config.yaml
intermediate_size: 2560
attn_scale: 0.125
weight_decay: 0.081
warmup_steps: 428
schedule: "wsd"
decay_fraction: 0.791
doc_mask: true
Each number is 500 + 40 x the weight over its row's rms, rounded and kept within 0 to 999. Layers, rows and columns count from 0. Numbers have three digits each. The size before them is the row's rms in percent of the matrix's.

# up: layer 17 MLP up, 2560x320, rms 0.0598, rows 522-671, columns 200-239
# down: layer 17 MLP down (transposed), 2560x320, rms 0.057, rows 522-671, columns 200-239
up522 099:567490498554477486539528584528548499477465557475504428507495527421413506545494540440485468509487466491523478564477494533
down522 097:479491499427519527504510466504448453487499489489558503448521513527503508492521537549475533412559520570484443479521474443
up523 095:509494569545459498477532487480515552462493521568473464497475501526504478507544567457491535458558492554540508428435509524
down523 091:497502605524522485459551537463492522441510575441507455533447468467461545508537531573461488445533476434489491438499550609
up524 091:489453449507481436480459569564565399536510492487459524554574543469436490555497518483403496496506536510523508489510436432
down524 085:546454484467575481461510522447517493507511514523496524518501524495460502438541521525427483497504497499529493496481418526
up525 099:440534493573526463571449512593440529578465453437528409523493557497509538495490447480471434521461492495521494414520462539
down525 102:455496532472508484442504567466557491525567591507474499526504483547469529459502535509502480538573574488488468493526520528
up526 101:468526465482423494576511540510576505515403529471502515533548546500466492572501554507527507478498367507486472519455485570
down526 096:518480436485472482526496444499499490532490513393432554539486533492510553502505498454551485492505514487439498499491501508
up527 089:542490454499505495475494532484573502550474418437553460528475426507567463598503507493552443402619456473487487517490409508
down527 090:510505468494491546498464530500462529432543558503572514462497540520463444421473517572460540505523557483470548572514527498
up528 108:478552478585466498554471465515574497577520428463434457480527517502491493473408465428461521493485460484526407496462478581
down528 109:451531450461525465491488452526485549437474562524576446514487469506530477408448447502547480523532536520541442504465471452
up529 101:503501526470542522503518475545506453489493469487491522542533465496487545512487506502533571415511482454547501512529517492
down529 096:527474466507460500488517519468491476513520538593505518445482540520495484464480509529511462556498489539503495560505461495
up530 094:507563489484571417445535409522536518491469480503507473508570551544457461497496460464450500572516465481525487433470452498
down530 094:497519462506512492553492454563525525540495445491509485531488531521515499520560490570484481423502507520444486493469537474
up531 099:508520436491493555500491458512554528481488526474506523520528506444535553578491533459494512448504515538482464496494514511
down531 104:468460554468478591530488563510511508513538503545571440522471479496460550544506418516503504524499527486525468538566550454
up532 085:541504411509471507468513507593479470528496500488487534514575459488495404476468452451487439466539488540549368503527493583
down532 095:461526443552541485457468496468476485451502511485553447473463509518552478505575553583508574476504584469494520497507527468
up533 099:485486529468544496423524526519509524454444541538448510495539575535492470454511505464402490515496549513527591446496505532
down533 095:477545486549464464630500520504535488524538454496522449460501412427504548590487481530554546528463466464490424539537500496
up534 105:531543532514499448494524550555492493521427529432455450514521493551514478434428518469532561524532506450512410485504461496
down534 107:517488448507492510461541484495457484492552483513430520517589459467546477541551471441518440379521428523511540514535507525
up535 111:461545509443482402567573529507506545502472481488464566569551489504515549543524534512522605452460413416578491513417444509
down535 121:472538549498607490501456479566493520461501547521517477539512478529522492517504554500553479523515457411483531502502500473
up536 096:512486472500418530518475533523487418451446556510499515548530531472471529552524478374472473519508477505608508520499425466
down536 088:580464487478503539456587462461563547525495471523494408482486486534532464475549521500546521538592518469526451513502547514
up537 095:522515537561520463567510551541482435460472517525467443570572477463516460532557471491498501489560508474516452566516452537
down537 091:497449486527480489453455498425430502497463488513484501457447454548520561510549520510524500549473499522528510479392468454
up538 096:467496487588509395459533502563483498511504482489455442475517449469537515505537560494429513484498483431517498432527501538
down538 093:490504470533526535509458567533547508490481455468437511501497577506554460520567493555518499418541459434502454484531583519
up539 092:451554473436530487523542481464524566503464454458469535549509474456490559501488401507535455412437541540463507492538526539
down539 096:506481441474403590510451500538450464483508489523528501545532515531488446545512550465498534503473519532469488477515426526
up540 095:482501434445478513566583442552477451528423517438516465559528496547507543562520478502482536436534477527548446515487526547
down540 093:498492550482561489459441532493468512485590470522457451520486466520471549466506515517442506585463551478498532506476460453
up541 101:442497540466458508520605508563466430500456440468485549471535488504475543563496520518510486404510467497507443453488514548
down541 109:509449594483443534515496588503530496443517496497546463523518498491420533474449543569472513514561496532482561456486445478
up542 101:432546421564492469551475469517514447517433570471486459502568561497488545480482425484510475572507477455513525500474528588
down542 099:488549456475465493454450492496431447516464606453518532504577513373437535544489521468532506430432474634527521497526519480
up543 098:458485508467583489524538535556514514426543466546470504535524569417502468510526478453456570478505502530519448503493450510
down543 100:483489525581568485476538551475460531528572464555509554531541496509505480441482524516590506517485536536440540466427530464
up544 095:503561407505489594599416449572532530545487537468536491482487482501485527444461466546443523515467459548508562393459543593
down544 093:509480512437581480438541464457458483484576455471450504538488530507583479564507454452457449550514497431459468492476457508
up545 095:459454514464440451467463502495511476586458453474489530514434486441463586478567474480469464495496480457516453593522483414
down545 090:440540483546500617554542433454507479494493476506526562478528430527551515408470460538559445481461550467486531526515557577
up546 111:556532443517472484439538465465451531587449525511441418516488558520530506468556537493584505534526497462497466516475524587
down546 110:476451475528514496509429512518537514467515515535468471570546497563503511511542495456397429514478489544463468497453487494
up547 098:561505450526515467486474475454518556482533415501456440514479488547527506577497535520480531542565504406459510546460432550
down547 093:441510530538450482493526479521389576474493546421477469557533512515481487513495483512467520519499502515559549506504524535
up548 097:513432537480474460523547509555504520535455551472413532482499480435519492501473516441472562510471515531518525493437441521
down548 094:492509472539493500498477453544555565461563520502506449530575542471513512511520489536586473396468518562518458462537550609
up549 102:443505475522539486520499483556483495567499521463485536564543465459564557563498538523551504506524491499452505469491495471
down549 109:488551502519501507486483483454508579480481474517478439498474480482509507530559507518457450589474597446557456497468536487
up550 117:507481460466595510532491502575465505479481483534477431503630471555500463509487507440489570454506479452522405456507547540
down550 130:493499567534507522496516467516444501471533509495482501522468489535465529548454470562454471502481517440438532501468522498
up551 100:553501474544547462547462565628497478446461472498456446526499553537489469499432539505440441519495435440530445545432504426
down551 098:572480545537507532518489415502542500534507472460463432534503471525508495526510532456524449515579525443457452573494467457
up552 103:499460509510495517491507543497496495543410500508464504469527482507509476454488517501509546481545545505567484480469446472
down552 103:484535573501491567464524465510425531507560473510533523451446528546570578479428516509483514484442474581437529468477536495
up553 099:489595494460487476570600493532528485449463446463541482455442482488459547510473558514496474484501515462533489534445451508
down553 095:500425545487566534408518468514483569466529520497522490480529509500461534477557456470479508548539549496447546465492515509
up554 104:494508513554569486515472518528539590512453430532438441517525539464581461547491440466550516460538506437486529533538500547
down554 111:479493465500522476525531559414541486521544502496494509466555539525422477453448545532461525511522442428550513444473467521
up555 093:414495578457491484446473559473476549419458454404412482543460540486483531521444424445442496519538543431524507577530445515
down555 090:529456438531485484492515484557547553555506466592566516493485550517553495543496488550595504544501444396439569504480528500
up556 104:494469537491506479513496555502516485576492538486456429549555541442493445454494505457443575497522427500565494479523499494
down556 102:471484446496473481403507512534544590483492497511503528533521477434492497520482496547577434481499538473511562541587468512
up557 098:542498608509486540497539482522486558516461536518476482435505488460501498513511517492460526515576490483460462488548446538
down557 095:565489444492525480560419507486434461462523551538485551524518480474491513501537465474494444478499545512482436545437477487
up558 102:472492445511495496495458477517518434519422612539521503483488519545486489527520531459474537532513509496486500533494410503
down558 099:545518497498495471489570479444476515472512425512527466430529549521504457462554514481449529519563487503477526529436543516
up559 114:555482532460486483520488424456471466488514568467471542529500474468494499553511479454457522488521493529480529560520436551
down559 121:470500498510470514475536519494445493450512477526492491488545505536551495496568520485529508496515513558554520466480565456
up560 099:461474468489463480468499532513461420587450474457508555518483450470509514539498500417400517527533486571464476463490419546
down560 103:500471551545470491467451485515500541459535495477502397565517463493535611535500468484548447471440510535526497545546524501
up561 098:519508481526502487433506591563507496511472499532560466448533522544443558471547501506428492496480523504599507545506474552
down561 095:484495518476485499493539436419465543484492495446427488585523463421531503452506528467522477487482526472438517494495492466
up562 089:479511576482479488452494460497474453478474516494524429510473529531546497536430512533487575479501496503503454540523489495
down562 086:497524522458474559559470416485530480488464504523526527530519484463516511546519532505560531544504510449462495452504505477
up563 098:516446513622556479478487480568456454547432459457506488520470535573492536501537530464514538474500473518522512432471432511
down563 095:486536375450502483518517422533515528482555466452517476507485511553479503478544518523477512469495504521472540512481500493
up564 100:512462487503511446448533571526489500535497393539441497459467494453535492518562497503545480481524448541534523516495480549
down564 101:473516545514482486533494516567502545534443546507507519476436526547480443553540529511479528489575525462468550497500520547
up565 101:473470532522494453564493503528444567554510458509530486544548540475493519452531533484519541463520512549520416517496437508
down565 104:573473604464493523480503489475555506498485455530507528515491474523411385513462551454492492467506451449478497509481495485
up566 114:524522464478499461510501491510451458552469464420487453491455510503538526431515476497483463442490555532486446509495456512
down566 136:509488495563520498536485528506558513499554549522379477520494502445465537452515562524548420560461442425525446457545499417
up567 095:583502485530517423465521505511474441462521504549435440512568543533497405548550564470468539542533454483481485441468517536
down567 087:506482498458513473436560466473493458474539540526500507495480504493529269547510546489547526518546496509533478493554558504
up568 102:408576492466546506556420500559491536577498487504438426542554555458465491501460512493542560468507446496451537497440506551
down568 103:554497447537536493555485502476521444489491433505574560414454451517581518505554507442522485473529599528543495556522530530
up569 102:488460444500480490530414537472484514558429478551446503437531526524429490485416526521507554460441476520533544481483518472
down569 101:481441560471474539479551458444505467521472470539529455492395526542539476504516515497489426466569530455524487486527531489
up570 100:483454499501565470486539454511528418511397528480512521506401480485514482486500575391445521435515445519504484565404519586
down570 096:464502491487475495602552539517543514455441476445514526517552516555533508499512501489494541548496463476558451523462472447
up571 093:464448563573508451499509464467471535537509430554560537454540511541497550460510493541522522479482517483564508399422503485
down571 089:436498499573452464505485468543451505490428528504426502485547571568455512482599492517524510524540466525455536515533478536
up572 094:524589509477531533464479593529437512516543506518478450439517523463497483530489516477516521494503427484511493539470481495
down572 097:496497490554526468481472494482554453465522435517521568557487473550525491502492477495470512506482552493423558475494528496
up573 108:530533485494503465546383528542474483572481580478450538477492512444392473575506529448537494505511477502472534467469467492
down573 103:520496546502467523467565567578552512401491481572581510459468465517544468464506473523454516522520512482586470523481503504
up574 093:517486468407491500535447551529537532484493551532541473528513535506479544470486517519515477469651536569561482496381428527
down574 092:546462481542466462463543509538456493508475551516522508489504504535505464462472492550535481519469453430446499578542545472
up575 091:530472516492469443444515485521521488538484491474547506417495477500505507554523491492479477498462541488513487488473510507
down575 092:478500496575558594449532515442542507524466545556493461543447535495459497470446491489419453526505438481481508445531454480
up576 099:484572504588501507542440528460493525452514432538418484500534580496505522444513478509475463475508517445510477545506567509
down576 096:491504538467526451536525452542447449492478548445499459500486621435543419515458508560516587485380523536507529441480448431
up577 104:485498521555485489495471539483464502535484465519508469472510612458439553522562446479477506518473466496622476512484554526
down577 110:530501480480497465456486447473477541468544528547481509504528487578502486481520497468506488542347510476497574541503450412
up578 100:494526509490514508563447478564407485540425604483426488521532504409499532464499446439487485565474549566494474569533493586
down578 098:481503520472467547505467470442557487495562424554553508514457478553515492487534562532548546473495566445449505494522537487
up579 095:449488458495478476556504502576450492536468498400509528528468502543542541485480494417480534474528454475531448461430487503
down579 091:485434522511503533498525495543487546512540446476549454516520476492508542482523463528550480478569500528476553515542541465
up580 104:538523504453504494446411487554426496510454489456510517522504516583489534520401529487494594445471454440572466567475483491
down580 110:508507524499566451482446519518491567544480487459457564456494513555451509488586470529522527530450535542518513458480475525
up581 089:504530484508513468474470560598507472521541589517450484522525527535603506489547494508436534453573550472475453551438447507
down581 087:508464501471440473499518484442460571504457483502491503438470463537451444519456532494539567449553473525579551451544510506
up582 111:532541510468473455543473567494518502494468471504482443509562488417507461508525483550545520474466488438448462587440475510
down582 112:531501478506516442486499462499491466506468475503555478512517485484475475536535466500583508530524442462457538457460619493
up583 092:511505426482491464539490517537564515502412459515476501511497523482442551527574495497501573514482446515495494572500451525
down583 089:511490472460486547490558565512464496442486518493552508504492472523479514488492486495488516498500533562507467427522513543
up584 094:487461525489487491506560476501558522514447499461531531569492465473507504499444470507476503461493482462533604490497470511
down584 091:561526515562547512555486528465531488438577476520450521556539517562468535551464533489579576537531502494594448517443538461
up585 098:459540501477504406521491586566490502490490493445507540568504523475573522476555500540448482435509477503508470506471439481
down585 101:559503428487519485513564510507463559451524496512462490406515426493460465508458470484464514538490478526508510497536530544
up586 104:478571554458528468545445483531519526457464456433502462512562515530503467564505520502506423522496506494521437465485458512
down586 099:457537454449533443509575490505395552580512549484503515467477512551448492489559505475447569531498479460534446477483541521
up587 099:513515440455592485466442450514508505591442563443471462497443514524458501528469475504386517504479433463488521522485538449
down587 091:509502500564466520578550476467506446485451493456458504533547503486465495489511396522465484543434499558497475435497494462
up588 102:536501461496547521481507493565550496540455481453461494508465544463520476610387495402554586477465514422556534470505468472
down588 099:532468584465554502447473560510562455537452411516464494511460449489469533433580554557472459544452466468495519496507455517
up589 096:483536551509458459523456456569548397488471458491441472534499495461404489550485494383410425545515513465471507509544469479
down589 096:508549540522502548405536578446528536485489558495494436500422503458468515496476479546500501538489473436467491481479581486
up590 099:469481502477532425502530524483472536443461547509490505541591467453438474478501475479490548464469498484531522601494418452
down590 092:519546421426417559498537512432502490456493535530494461512484563464508496520495455529447520482416544519499440514502584517
up591 096:549526521505503490455483515508577585503526453565478455539561495571514479516525469528473480453484511500531536526423484542
down591 092:505508466415489491604469529474470406540451585471514462504445469492426467498449464487491510459528518500567548464551475496
up592 104:518512523576512449557486413573542484400496479470415487471463483548546552513550517460490505503572486511489454508462439502
down592 114:460504477518474523480493466553457438528479532519481461466509493528467486504466433500460460514480438467440481526522436533
up593 100:466512565493577504522456525519459504473520523483441479575449504469425505460456488419464471463503513429501517506506476498
down593 095:522500530449463445524544484529499433555453515521463509430545480531540482524537493567513524579474441467539493482492509484
up594 104:497548536462512481576551496536488405593520568544461490530466529437500518518432468444449521544537434519508427503482472560
down594 108:492516555489519488462536585531526480464528524492483444505521506486491483441450515520456497456507523571569461482527543515
up595 103:503515502481499522512546460481498467554446556498493481457503544440534501539481435511456535509472500489506500525530526499
down595 113:546546466515445559514468526548570476509442474522529558445541545432545478513497504514543508580511545552447557507514483461
up596 091:524580519527543502626535509524472493452536446555466500504544503542528514483575472439513515428502468513530516481475479450
down596 086:445433458473464531529434456498529516517537468567465540467482558478496517488474473472482485480516569558484519435529524539
up597 108:558505449470466462544537500519500555527477509518532551475486456543540477483476523527474537411626465505476509499468488560
down597 110:508429465471469443544432507444431578398567442498584518499472545486536515513450521542457491492494426574492500483513465463
up598 105:549503503469496515535491474500509466547524544499455421554516544532511494576460445520554472537511459516506510558439504562
down598 104:440528493560545437505504553483500489520429521459497550497497508512451484449488509539416493441533532476567558519543558552
up599 097:422453513551516435479463570548496534471502488517508548519533483484515496493501468518497480460493518495491528599570541504
down599 097:523567508517465467544571430436509433513401551519493545495507489564472471472524536511534440533519498534480526442481473467
up600 090:465491469517465487507448487510522393597501508471466516497563513488511558511523489529498483554512506540464485526527484452
down600 093:507468440477538446452556550425493521462483500466441445525527498468465459482511507482561522465511487428522488445523536506
up601 095:560465487448473399511446498592467516484479482587474497476416462491455506516515512400521525528494474486467520525460484527
down601 091:471590546523539505496535564474471534492542540496523453588511509437472482531531440446533441487477539508487526501504513500
up602 110:511529460522567440539490535573543445480508458513473526520450503467507502421558458534430456534495498494519493541441444560
down602 112:549478468473500602536488531489558509555581516459400476522497471484419464519520554537483502520618521408537511479482481509
up603 100:543554443499519568516472487491486473481480517512503539524459519448511545510500534499478513536551507469555528500477541489
down603 096:507509552465503404500550483459520520535486464521495488444517504582471462474500462574492474501451469494482450555508469570
up604 105:512557478510494493523538547563457524506477515505489452563466529421495495480458466438512548491463474468525521557511511570
down604 105:541528556505429551456486525487497417482513553481477507541439462532461569452522527496491508477367595536482525542568526446
up605 112:453518450531407504515472487488431423559433584397425483508533492472475485559496511479436531535530414503525452467559478555
down605 116:553489516444482483485505458450462547498486532507514530539507535477519525523467582489526553534420489550507546465499460467
up606 088:487487525546498456479556528554476521494474489518493500463569507455557498443519459470465507516552453547607415447436470600
down606 089:537542444433519496565453499505480534465555509466548446479518474454536445465437450587522491558483592545457547541495547493
up607 097:467479508540548444478544567526441498495507530502462490511484445554511493474478520493509513494592502511519461521485475513
down607 090:519459499536530506455486535549450488524550441589553471512552550499569447552511507553493507559493486498522546517535439553
up608 098:454487498494493512512574593542533562510516492466553562502560553469553481483479475495494459483520540505444535548470513536
down608 095:406493526497529493463457450472464522564533524507454592531468405477418475465532484473525525552508443470507481425459489464
up609 101:469567481538496490482451463426563559542514499540514502574529580556508555534473510435504527483465484481544518476529503517
down609 103:531487541459460534461484516558451489523466491467516527452422527511508484464538542478575489524454485555442497528502501511
up610 097:550488474488486488435462488503455542521485490498509472495504539485493478525525560432475526500527498448446542513501464465
down610 094:461587483466490531553437517483512473489495510536503508533487463430443547472507497542504586533481410551592491560461506519
up611 102:512494537450503462446447574653469445512468520427549467534526546541494525504522529469493506481524486487646442521454473527
down611 110:532410515456493546508498470564450467488540451534521496496463546521459503472521498480475463524503554523547546506514512529
up612 107:403553475550464474454495545504524466470494491490453467501433532443462479467459421489504464467507460536472485504520514480
down612 103:488493493477515541530508559517438460523414513458496574506486526440469479540460507413522501481508474528505539440448509462
up613 101:509552524586513466512490498571504495494498458439556513474549464570397505466439442416508449491516486476530374523540491542
down613 096:502416538559457495434479488476561500412473457538404509546497534515529565485511566516504547441430511455492558549506487491
up614 102:455504573495484494447507511520426483488444549483488496539477525496526509440522425479488585500616450470557465524501419463
down614 096:561419540531530521456498460568488536523515511505520520411493475487464421456473567529501442500552507432509622501567459480
up615 109:479561505476446451465503470526500547558457467495545526500545595433435486481485465491434508470504462580471493521542449547
down615 109:485480465575510522461549520489512556436435500457501462499482487535495508460496543517533468493525568431537490526477538499
up616 115:537455494489483507514468508491508389489481422514458484503507531572521483577502538532496483461617405478457498476457427553
down616 128:498529409468521459493457488551494479563561527544503530498611505513578404489504454528567465455513501583469496517499545519
up617 110:499477517599511514544525505546436445564534488547499516546496553554527471515503499489452525464577476505528432535427459534
down617 120:436517463514471568524471426455453470503526506496480539482494452614520477465567474528498533479538491546528486401547553482
up618 108:531497560546492456576493504519441387522442473488511464439475486536490442500513533445459526531578511565450511494509510561
down618 106:552394481464482496528503442485508503511523467557589539469529443508538475526498561512519498507504593619524540511504458497
up619 097:517469464547483559442532450519477430602433481443506529496519462528488501557493593475475508451473500514535435595555441492
down619 094:574475552529563423585443509491498544542580520481547498456537612488512483578505451519507498486564492449524534378485499515
up620 099:406530536627506508601435555483533438579387422442497497494514556508466576558515533489455540481447452492512497466469447543
down620 103:561486523443466503514457476504529559368510536486555592536499489483524438514453553545500477515436538533529494566527538514
up621 104:489550490434418459549504505472588494580524491514413532498537522433473482493479508466461572458544547522473510524505493569
down621 105:547498461481488552439509489499507483507506474560496449510481441569516448568529491518551499470466536484489465467507499463
up622 099:473577493502513460542549501513519499523464463493467474567501510422501533465553499458460508436536424498492495482451512531
down622 104:562512457440539547475546494572480469567505499582556468466571564522532488540484439482489516494440537532486533473495467448
up623 098:494493511531419425520414548523464477513449452470540542523560433510396495539584470500472519481505538523493505478553437483
down623 102:521489457482572499500511469538470513532535515544491473498479441478520507492489488498424533497465554565463499484514486449
up624 102:445522523487496510481562539550491506516453567497489502529464481488559490537508489524434521512533510494497519522441405543
down624 097:557487522513495416514498491543429476480539521470522503492487526555514489510403554479431455540478473498502587573542499520
up625 099:491538475533504497503403559533489449542525472468475488523498477477507465544548488450502504476515485548474496515475477507
down625 100:504527396507535522410492470499506468438495462520600497434472479516530531526523460513454550571563537526496507505520580477
up626 087:533495511501520448547583529572473541502573494502482540532540632471432521495478456467460544501519532487473541498548444515
down626 079:533519537530505512526530517549518465444497509518493475427489484479443489479489536489441494552514498507457586509475450422
up627 093:534496536485493520485534550549481414538488518419444519478533509461493548529424366430442491495461547499504449503514469507
down627 091:478496529533491486494489555497470471474442481476523477470518553432511487492512561509489493537482532445584487485525524457
up628 101:562464430517489490532510438478535546465496420471487463498485471554540505521425512475548526475528454497523457552452501500
down628 101:488479577503499555460533553521433467511472504553561489540486535494518526509464511550487519481523501458515442473485530449
up629 089:470511448436480533480450492509490582491506484484510434482498508524470486482479510593473467546468504569507469479421523586
down629 084:532552498499467533475495441551514433444519473509503565548502396484528493549395469464505572496500520494486549464578531435
up630 100:459466556556525462502480505499490506578503446444472508558451572554543508517512511471402544477523518457572493521511510473
down630 087:466527464492469483481562446491505523474531545493551490491524450508495538523543501504532462534439506543477497447495560468
up631 096:513440525520505438552562530553549475512483479464426470570470530506474534465492528457563475500536437521507470527431477483
down631 098:517502417530502464496436429474457443395511500552525469440523443553451540548484467539560572526528457493503571517514480453
up632 099:463529531532476509570492508502452427581396534517523497493500448506475528553494460474560539493486477465468520492481392543
down632 103:475486462537507451484498397566514450499507574520517520490424417518478480488480544496513492554530511526431510500455540545
up633 093:485457520477509497485483505569480473464413492429468471510481487479531451525500504547496519547593517550524489448481475508
down633 091:536507495549485400454491409484475502501470493511524498466468465459538422511407487495521491459536481501440487479525451453
up634 101:570514470541589496486538486470484510553473543497425472436424538562540477497554537467549483510541479420524532499426496453
down634 098:474465500529421589551479456478486450460530454481503478495556545495433522515481552448537514489491528535449562519532456553
up635 096:480444499556424491501576492497452418500538490519489532429493476475517523477526510496460492498486477561532450578512482523
down635 094:554485562473505527493431502469578586486385500471500486491492508493467510574443542516521489549531547493536499517480521436
up636 096:429540520534499552513482499592545505564458490519512578479555494515463492474617490535498421477500489483496470539495432488
down636 093:489466499527477549452501525589476557370424546506481438486507472551530492490528518522511511580489526512512487481495438447
up637 104:400508569472545517534509499533377515436471526493437496550524572431491551537475443554513462506520491473529458510538531510
down637 119:465569448545458561504438472508504533535531493521526467556512477579455530550510535476512502557512532496467465492487440533
up638 089:508512524578448496447501446491450519471486494408490532496459534553472522476470457535493467521483471493515487444440489502
down638 079:407502528536470471501541531536513523514523492476514482486529523439427530537488445576544503486423484536489480508553521524
up639 104:467580529529492484492523488528489415433472480466478440451533549482466507486507483482557487424536485550472510538496520633
down639 101:534464508533517535408555536444532533525548479491507455574587488481573456550431479468533461492530537483493465533437553500
up640 110:552470450495462482583517535598425564482508494435522464460531543546471546525450494468421490482522481468553472484544534515
down640 114:459415579525538541524514553488499504560511490485468576459535518507504525448563484560513542450551479516536406493549421568
up641 102:517520550553512485543432450555513519526521464480494465542450506470434525496440439483419498471528458436418484549535529510
down641 104:494540494396403513450492507541543473422587494575486546495448461503471511476484591525504481509535463483495516513476491505
up642 108:504445545459446483595433476525466505542391470431435514563574498495475529537477543504519492475492459447502454523476505544
down642 108:441528539443496465473487487508512553547499551394479509538500483455487589519500475550548533509492445474489524542560502531
up643 093:529587529469489479550560497602488548475532516490509557536507571479557451550499458452532510492528400519486500547477541484
down643 094:496545541509497565512549590484541418568532452455494467474483529490471468458523500480422458508497557549529477501537542436
up644 099:587508480534473468490504490524515499532442554481545463517483550503501448551544545494506538571545467471576425420511418495
down644 094:543485526533463533491496511521578489510491430475476549465445520556472444423457475483484569461505493539488474491537510498
up645 101:521598488476414535480511451557440548542486500436498476520570526529550439506506440514461450448514495529518472490511497558
down645 102:460471504518523490494471460429551507466479463519431465474466480520434592448480539524604455505509469525501496528493540434
up646 101:515493431488537458462506476522460472569416483500505458581456420441501560605439457448419483510486491381537470515470501494
down646 107:529559472519440527480530444524464557418530492486495417436515446454463506502497564546488528497494482481477543492560437507
up647 104:520538441507480443474433536536502499508534627504534529521449507455498510550505478420522511442520474447442465529453492490
down647 102:536545438432504531437471420494480591481554549481479519476513461521472451480532451554416428519585511487452527487523534436
up648 112:489472542520544488593467464489524447435471471450410469499450541558486541559521514454519578525544400513436486527460496510
down648 124:490462587474547497548465524461547452457495505480469520528444506504443454592483540540515464451515477532512495515476545488
up649 096:483440523438581477469472476506526540590502491545474414550555592513504504493443518530505518566503518499468479508470545507
down649 091:486392495547531494529487538485486445476500465503532540482475487532480488567490478555459496429477456479516522539499501492
up650 097:465445482549474507511430475469521476500494475482477498533532462503410524485446513493506511502558489509450441574510477536
down650 095:500477503439536468483516548550510541489486477550608559406492502406575507513532534539530500483522543442514558544538484497
up651 106:427564423473518504495444498512485519442412455522394484492491514464468462506491500525579474448508444470472458517570477532
down651 112:481437528462495470504544455493488494535445573420463502523591481540476520498529476497489485434548445472491536440530522477
up652 094:531539414569461509520495513500513424467496545583475474473459570466570536510457515452569466512490462510497547541525478454
down652 089:466475551456478453538512473543452512467504432458488434481511511499446473475523557515503527529473461464507497519425479553
up653 094:525532473513513509524472532580510460474440519426466500468532569463447546544453531449479508510523475498532454482450439486
down653 093:558467514521507444493540505422450498484541507487505449446537521501532439499551549519479493461481472448557522517546453516
up654 087:491485502503455455535473582592542481605526499402483529560495521479472561442482583489481501516498524514538429539516496472
down654 088:458535451513480529453505505455441475466514465450544504500470531572546536505537467499599560486428486557428533500604521487
up655 103:531503488542542397507482492525449491486504474494477472552448459418530536574501423488428510530505495554437486440492442556
down655 105:444471497517458428577480520518470517513507548558512495529542541516453530510457464521490483420452486505460553514487481531
up656 090:488441525560505497506516462508543523479481517489533498556518516502534438481516554511409492558537450443595450487500458534
down656 093:539517512451471458499500442480486483525540529459535500522473484513525401526539517462506532485516564448457497544486512535
up657 101:504601561495543513490471495512554448485457475526416530498491477386490502545521574518498520457525440538569492493535444480
down657 103:473476507463530458477542422507444496529551512514542448587524445506507464458479474537451406491573451446525512545565498518
up658 116:472537445529514505501476535501536519526466489442461464540402523486480540474568448470488503395521507488522460577448530539
down658 117:471574502513479518472493559485483495492461553470544514551479519480526527480498458490486464526486507496481522549520431527
up659 105:422545523591524475497499491510494441468482530416448494554508542550458544501533517488502467489556483457523391487450511512
down659 100:475468535471516567532393551459613454509527555479528488555495424472457538522482494536539481477485541474517470495510535532
up660 101:442468434545592478504446507522495438497412442448458492488585562500518501529538462440474502502531486451515511481472523513
down660 101:449524543445476480457584499494457518509537560544513504521528550478553399513483458527517543545450454503539495462500470441
up661 097:523457480594445475484537532555442481504455440461552532487484476517440443506529539523436536474500502475493512505531502546
down661 097:462526543424526485511454527464526512515504518510455557512493481507505502494494606469494568634462527461462553442443484443
up662 094:550494491522459467481464518525465455530481500498534576454571497421534453448537534470481526543514522520543507582482414503
down662 092:488491539460486464522549528438545453421463558419514449505465439493454506480499523513512515425502501424600481457478528509
up663 099:517477515441499492485477493488505550490498440514507478596537496501504536540488535462531521464512558570579508535439468494
down663 100:551559472541522450547538471513427464538502528507438581404431502471529460488507486439413459550501478522394478505526537496
up664 097:529475484525525496518511408501497479535458437485468430447562568555491527542478508493539534449496432447514406532448511568
down664 096:455559543526450496521488498470470511553492540479491527610397519533488522493532463516508535498511419513531531516461518492
up665 101:477489494540525456604540491472554421504434464568526496479507479493508453512501502446534481415567369441590476473476479543
down665 096:412537452489499542483564486474514471470464493572465494528564528520506478455503519511472499523545526479493497459508533478
up666 096:508406568566513517499569600540454504539475494483530537510490501500511479483479447478455487470449498472506501427413452444
down666 097:406536526446535541535591476503475485394514515569570531477494472521408499495539517538489526501464424517492539502542475520
up667 090:504493435432505544529451609459570546578519439521451471481441512493480522597559471497499618550510487544551462577451446469
down667 085:491522532498544534470532461534509483452514493425511499454566574537552511495442508489523497474493444456545472447510518505
up668 114:520504461523475526531436477485519473507443481495517566531510460504487486515493485471468497468495496537536416458530463535
down668 126:497544506479506558502491527504469455527480475501414464523539457494502470512522418487531460472507509481515503439436447491
up669 106:477423524472531477570435493457437470555454482481518559473534548532469574460510458484439524529496434477548476524414571479
down669 116:519448583492509512492491453494482536471569455437529506519439534568473556474516514515522479404465478551482496524506510500
up670 104:522573560478563500487485548582413530572525558416539548501487541536462501532514590495486521481520469505571465489465445503
down670 108:520467535529488541408498513509462547560494509528446552503499488493508507472563450479486607466488474509475551515473492447
up671 108:463445495478473472552493539536554562516454514466547493612532574497526472469509460545452530489464449518493543481484514524
down671 111:571491592537465425557490516519493461402446498459490505448512577536494461480487519566552504509446510468465531507547408517